Weights of a small transformer language model: MLP 2048 squared ReGLU.
Each number is 128 + 24 x the weight over its row's rms, rounded and kept within 0 to 255. Layers, rows and columns count from 0. Numbers have three digits each. The size before them is the row's rms in percent of the matrix's.

# layer 4 attention key, 512x512, rms 0.0722, rows 287-336, columns 0-63
073:145131139105101111136125117122103175128120094154128145140126181133129150119101111140167153114149135132100159153135142084124113108150140153122138123112099161146103089164129168139092138143144129
091:139096122115116126068107120124148134124115135159086159170140114116165120138140165137108075142137101107135171119130112162147152096133091148105098134138104142105140097131088111116155156119140123
097:120148145095113079140133097160118143072108141164122121127152104132111125158125125148117132161152110134121125151115096126136127121105104160119153162104167127091135134149139143108108127133095082
095:093154156099165117102098108120144144117146133127141093132186130106155079128125115148135123130150129152090116106140094063131131114139136117123135096093137143120172142112180158094134136113135119
072:119108121181145138168136143124144133147132177130132127167109152152127094148122139119155096134181093130155142121073118117137167109125111107150138105146108186117133157135103144132114095129124142
086:142115117130129106153140131120095086134135117090134103077119113133116120175157157147139138120058111100166076168074114146169142110148129167165159130100163118118150122140169135141112145132147103
102:149145149153119129156113116113138131112096167076174145129110125149133146146086138100119098146166104061150089092108116144098115121168118108144141125157064106095157127124140091123098134079108165
104:114149123086129109153151105123133115153113148146099126128080109145156179142135119173110124110120138142125140119174131148125146167139140157126148114047117132107128131119134082132150163127141097
111:150135148134120120116125104109120156146150105139110100101178119138124095107156108149127101127143117136112182133149183134069113150078097164074133098116119131160099131088099125140097093104137141
085:121108106142113156150144143154165138142118106128111139166118109185172106127111150128149122096108152142141130148116138123098172130134108139172128114104121142180108162192084141136162077105098140
094:111140143111136135151145097148093082126143147140152138088139120121149110120155147133154141105103143138142099177166056130194106122167083112104121146121109063099141151086164120117115151120112133
104:110103087162124179123103156136127109152161117123122178115124131105123092115107098114110059116104145141128061109138090128116145134152120089117061121114134106134093110091120123129144123135112156
105:110105159085182123123125153108122106181166167128136133146100130140132135148121149081088112116079154115063134145174153132119113171133102094072112128118102138103131094132101073139111094130106129
106:132124137117108125151159116109120172140146103101165111158173122134108121094156108136146130167112118098124098141139141133172110104097083088085113171072158077117156103156107104119148114121107112
108:118138093141142156133149114101169120118136124118112165091117140115109098094146140140146084186173139149112149136126171132113148109103123102140123141133164122085078120148169109119143168153100143
101:127113111133115124091159106137101145091104077156120085154145126131071154127147095100153160110118122114144137149137130122119102096174150149121113135108109104131074141134150153167148129170120134
075:118130197126111190103098129119094168129153109148083123116168160104137128142116117138146108148148120134097102092153138116127129089111137118137120154122147132170116145089121137130122094124129168
110:136155166145126149122127153138151114115146118119159160088144118132149084112098096152133124167064164107088117166125142121076139117115153132162147145137140147130097152194155174146108061134124113
108:108138136147101071099146159133107169147136104115106173165150131121132124168151140139164108067176152108064184119110129110110173135151127104111142178121120117120107176116120097139167147137191136
102:109164131139164105145137169110144145105123131149120146118143137122107112114092151170146116134145122149130096114129131080130153110164108108115134154152106119122130125134106126176141124124151102
077:126098104147179156167092148131143148103132160144134145170094140101152102111169149104147103140148168152126141095116120083138126102125090140128087136108104137133091127180089140112126146094130117
101:119140112118068105106095137122125149138098173136120141149124164169133122096151120157105139147154102110141132144123186103121133093060137126186117164158103146160133108126104145146110124135106135
097:128144099131158159157127125158155159148120141117124106133070123069129149094143087094142149097162099105117108119129130111101156102119069117105110112110099136142137141161125138113120103128144145
112:118083118108145124148159120145129128160158095140118115155116110168161133165108072136129086130118146134141196124087102176155100143134134116143127183138117128113116096133133119130142133111138104
098:118147112138092098142107101112140127153119141127107154099123148128106136132110103149115096147149161109113134155149166131134140174136091152091126126081133112136102130159099123140158144121104136
086:105140132109129127103077111145103140143109086113119121102165119171155121118143138161124091113158137174148182104092144112121105105129133160118117151096106103154124119185145158125101110168138130
102:135064108110080136143150129134149150099147086120168118125180121148100140112118138092131138123156126128139121157123118119171128124134171111160185164105129115138132132132149137115150161131137096
102:140082099132140128129143093124081093099115136131115151142168120148129115147149098130174116129140144129118102117182079148124166158179161160139148122099126119142162103126122068153136150073093103
059:072118134153123115129172108133114114135134147098114135079095114130109100152157157107106119131151131112140106138126131120115124137112118148123123096144142143135158130158111121100123122137120115
102:143139113154152083123118146143141110158128109111155129120114121126120148133122145134161132128133111111178142135130128163184138147134128184117161138158181149105138101142130094185136127103090153
074:167092128112146104141097144100154132109145165121118110133093120142131127140117114140153126127151119090127106101128146104167160135116136126108111139117140160139125140153106132135147110112121126
095:149115118108142094095151160090144117151166144124093114115132141143116134133166136128131156128129101136183147120148142122087131141142116131136085102104144119137145155139124136158083148123092138
073:149141127103135106175104133094116161102108114133150065167098160158126124189138131132175111146138106134110123099076139116135129115123133140140136159098152146118137098172069122177105114134089148
106:130140094181137104078129156190125127150153123125131142070123119092123167115134131116130135138151124095144064145072102123108121136115124149111123118110146114157150123135099093183154168144136122
082:138133172113139160086151132113143105140132144120114134098157136169118124110108103129134103097126148112159108159147132113122123131113137138110119150161127106136114128138155091129119135114122118
108:108108154062155129159156115115151142129134171147154122089151104140096123154118160122110099144150109100125067151108104163148164136108096107153138098124108125130154093102155111133165163143102113
092:150170152130106098089109079123089087120136104110107144144078139067108171104119115114095127150079093126182062092146118134131138133131116138098099105125166088142106179126147113162138200136165116
075:169110104154145161134092147106148180114131134103082136121092107150108100141146121164114140143137111133102135145139126107126148096113136138155160127092145132158135135154111135101092147139105140
105:126119113107114131152150156130154114111122135103121139125115073150160106150127158110107184064115052083170127132097115107129136104159160140150122142156136113102163168128153146148081130115101086
111:145127122154134128102146139111161157130136173140121134145092147117107123117156123147083194106140127109131146101149138090142126158111124140114113110136132092127127133167105109142149074172124108
104:159129137143138129127111189123118179140135151117165137124096085133114112127123116117102104153188177117134135152107072083082135147119167113152138113148127128142124166115107099110076160114122113
110:129143125141112142085135123133118142108124130145096126105158135152102162150121143103199147120144103164117114105115152112169139153160180112120113153093081103162138145145133180104135148137076115
084:147123081144102075144109116152138168134104108138137154144117123161152091126099130142108136143177102146150146141105090105141094119095117114129117174072168131125137111187103115093111075126166088
073:149151126094145138108100135133116087118123130097142085125161112108157162124110121122111123139117144107099142129132123161151125109134130139110130136147128114141149129088145088135139134146139137
072:103150130148119143124156137133158134111109131132138168117092167124131158166109128098171135123136082099118130121124122135120168118116142134130118109137093105134087106135109139167072113093106109
108:143176098127143135097133102127141079104149146117140072143105094112135118103131118103146133135092132108128082088119137111128127063141114110129124138135163095108076144073138162105122178085155139
108:105135145146123094128087152144131124118143092104158145165164140112113151135133145153108141160133109127131104153144134101104149092114170119152103133117124129141162078111067146125157118141151075
097:150159112096112125152100133160131181083103124119142118097119155116098071132131099099109135146136162124184108149110116117123107108149113122133143189124165082124091143138158159109049147156132121
102:119143150126140127109132155180095150138135158089148109118111119129094059137121125170145079138207150151102127135122164100164133116147168116126172144102126112163162133103146136171122115106140181
106:147130109137115136149129110143121101118116114132163138114109139151141136154155112118095156110103119166129103153118142117123094138161081145132163127104137110109135093197129169114103099137114132
# layer 4 attention query, 512x512, rms 0.0764, rows 288-337, columns 0-63
089:126120148148087165172145072134116103093103119125139123127137122110124101120121144079141113141105126141160099163133105139158126149131112126107191162142103116091100105169138146121093130149139105
102:089086130136125119109137108092077142089136142103157161102131145080131126137142146145149126151134155109070121101112122146131093113152174134125112144152159092104111114106108119124139147089119162
099:133115133118091147162123135092145122155125090126134172149104118131145111141138132114126101143118133112087132139135137150149127134173139122152140118135088130161110088119136153140146163114143123
091:137121126121171181136091138124122143109120180128116105110141136086097132139111060155129108100125092096067109097149134153133158136145097145117132103139168135155104165078139109173100138140145129
081:153126124114116078102164163098109093124130134127126128131105137130130155131159099151128091130132131092136132138075104145150171137142109127145126147126149124151091123136146108190134102104122145
100:159132108147097120114155087133153144130147159103127130140122134100114120080110133129122134105107118155137140166148136116143114124110129155146135124141191129164135160117124099148165147123108098
095:173114131174069113137127112135087113149158129162162101088140118076150116085124133119140161145121111118123118131149119145123087104150105138144131127096147157154184158126177179171102124131114102
100:149091095122102126156116134159156094140141156104153157117140111131089114150130141152103128167090122100135089143128093105105133088144110129120087123104131134094178108111119125064077121117120103
094:117103127121106171167135116079132166127167129156099124107112150094094137149119103138173105123121145126163126108133135152141154101111098132109122136085128148135156075075111166082059153145128136
099:137143134093120144173115129093106141123139112111131111116126093128155129136115107152127154140132096132128142145090137123110173103189176113129114149121121139138142135147118125090150115081156142
102:108153130101128148137108080116133138110150134105141125176127075150070130138125143153145149145115129137130146131161162094128162163137141120142153082131120148113150130128146112126121134143128163
102:137164131120109121133150132136141155130118104150121091088127108122163133131134153132144128129130120131161124130087180133143122060149104126136095121123102129137136112141114129134137141093111128
095:122131083106169123126102139131121119080106131112144092102144134112115098137104156141086114143109141098109161116116081116112081080134148156123128125144136100114109184134131134124170111152172134
099:122141133128111114109144170165090135129116143130127131162125102120173130135128157128122148102142140099151136130121099155155151095120133164127164165118083127165166130131102105128144112090204121
098:115140072122156147090116176119189195115087161180109131086136121132113146129095090147141141094173110149139162170129132128078118147115112125088088133125183155102141115118156122120138146120153100
094:152122087122122143148117059116133124148140139112107147120122103153104100087139131152108144092119113134150095128101114139141136124112106152083120155123154124131118086134177128124127149139165085
102:103138136136098155130073102097100119146125128083141122143152125125108138123142171099152154089143109139160131108124117080152119101122072120115082111119133138162131119109135092126135187095139142
099:148127134099132138171092103125139114111145156118132137132126143178101142099123099153122140152126087117148131112119110132145135186142105129114119175110136160128128100111105137151116128146120154
096:171108123146112133121139125220132107140127123084105131153135122134143134131100114107106138139137116120148151149157109150101122145105136148162132120109115106129124128091132151115138121149098115
091:133124139101109101153077084132125112098109124117124118114115137108104087133154151121173106122118108152118094077111102113145097151094118139102123125142133096113094107125143124122109147130147142
096:123120107104170128153125136158139128118124137147154161119155152141100100149139131170158108104107120108086116136079122100106099136116112144123195129099117123140110117171161134101160121133139085
100:158124142107123115138114148165105129148128129131098177117137118089114153153121147158099120136115148117120160109134162163129136106146125114094134101138112116123171147069095097161078164133134144
103:156164105154119119128157084117142120119158143137123094113180163141130139120133139129124138105083126116114135112154146094126130110129156119110078162122123120123128115093168110056116147152146129
100:142097112138142111110146146142148151140117157143113124100126156109104131145110091118143124120135120118118104138150129161113134155095094134137134160130134155165138148077104160168049131114133105
094:162100160147130172154159106154153155108150162136125143112109122101081081125124118122128142126138130152134079150162109121153136096153112115102155071100104119159147117162098117073123117090145113
105:115120131129097129143140120097092146110090157103108108114118153074122095132118113139145094133137134166087132091130125097151172117116140136110088126121089107121161121094095138107151158112131107
100:139102145114089163133125111112147166112152169121116123128153163134141141150111167141135099133071133133153146119117148132102070128139123127091118126161134121142096102134120152133095113121137151
089:090154117130105137090140143175119095117160125128133199141148167110123132143105107155100118140143130097150169139134155142119130115123095109144117129135096124117136111089141125138106120110121144
097:154103101101129157115094113124117170101137156126128134133174146138112131136135119142111134125122109113088121167079115066139099163131135118136133130083127139160117130150129199180108100153145130
089:134144104120097086154092134077127120113128143101148115100082098122130114157141153126125116134134099122106087125091150131128103151131123171154158156133158149126121177142089163124112183111120127
085:146138130148093153136142120141135116138100101137114085129081063162101161154122104176122154131141178134097157175134119138109079143143136143147174148122063155125150131129137125149163151142144126
090:144087153130116088083130090091132149112135145138104100103108095134117134140110113110143103137134144095071087101095121141152113134140119147160151117117155121107145165108124148150115155145121166
099:127126116157142106105144099136111118101123088175162105161135088154111082112158120140147166142139116152147152107118131145114139103116120127115119135145080117116127105148123095121186121133102141
093:136118127101161133078133118166127131159124074105113155129148128084123124111106133103118138103122134154123152149163075101105127153122149113145058135147100104115123082126168150122145112113082123
106:146128115123136130118091131053099111144107112137093120151123167139138133135153133137119113112106100131107098176119154115113134122171151143103155173140100168106113103160166103114144162156097150
091:105173149122150159087134127121090120155135127116099100182090076093098123149138157139135136123146137111073113182109129140123103138103101143136132111103117110106165128071135126124164114118140097
091:121142167103143123148123089146120149128119124132131109121114098124101108139112101138145158124159089137136062142128130145141133126155148155099125135177128136148158175125118120087164103142164102
100:079112108141145144159154132167125114109106144137163107106138166145131137109132097169130105151131137129113131155143134171137178136118147151135148099170133149149138134131106122123107090092186106
104:086098131118119165106124143117119195142085123140077132080178135145144122123124124129102095158136161114126119091123177134125125165148160136146136179105139139156113115155129173145138120064125163
101:116116096188112103117124169129164108151127109129125123149148127138115130097129142121169129114113158120133162177142138120128103139137144122187149202116155161082112143134093115125105114142124171
100:144124150107151114151108161112117164132119142143117121146110140111156118116148134146095109126132132097118147144132148176075105127098098113151165139173118129106103130127108107172149112123159133
095:146147110157126085161124124132103119107110141069132105107123094114104117149112166103120161130126167113131090156117120102135104128086157146156124135119133125123139163107088127097142132167095124
084:087112136144117131125087106135177137148114107112129130112134102184181113093132118119098125119126155129171113134128131133123114075154146129141128145117142128130124127178074143154160121085167158
095:168117163151105133120127087118134121127164124144119179130152143109095143107148081123191133106123156096105144153150097154141161154152122128085152081159120143128101086133154121176121154142145097
100:098129124103111113147151126149117149147134103118139152136124130110107099114132113158138106100147109133137135105148121167121130102110132128120124091121084157139135161154131090126124105177105078
097:109178131113129127175162126133100144079120178102124145157127117137088125142101155088185165168100155106102151144118140154112052158077135124140102131096105121119145131136131114124078119165121130
095:097086150099136119098142116126128139137111097148116178114120108162099125128108116119162115145129108066062116122151146130169137100109148114185096203115141116153140148128128146141085117102147132
099:115123130127110129120104083130115124122124154167138134160145101157157114086093126148135163136119103137104128140141127110129112103141089133131106118149146152124148111137072131077092174139139147
102:112128116141132140134118137134145104111108137144114123142128149124111154148156117121171141134096140131158128135106140169133134160156174125178110153138121097104094121088144109170093109143126096
097:112133099084148136124138115145168190119154132135115190128125167133124120109104119103080121123140154112169127095133135145142099103120137119132135145135169138140120138104134140130079126100117164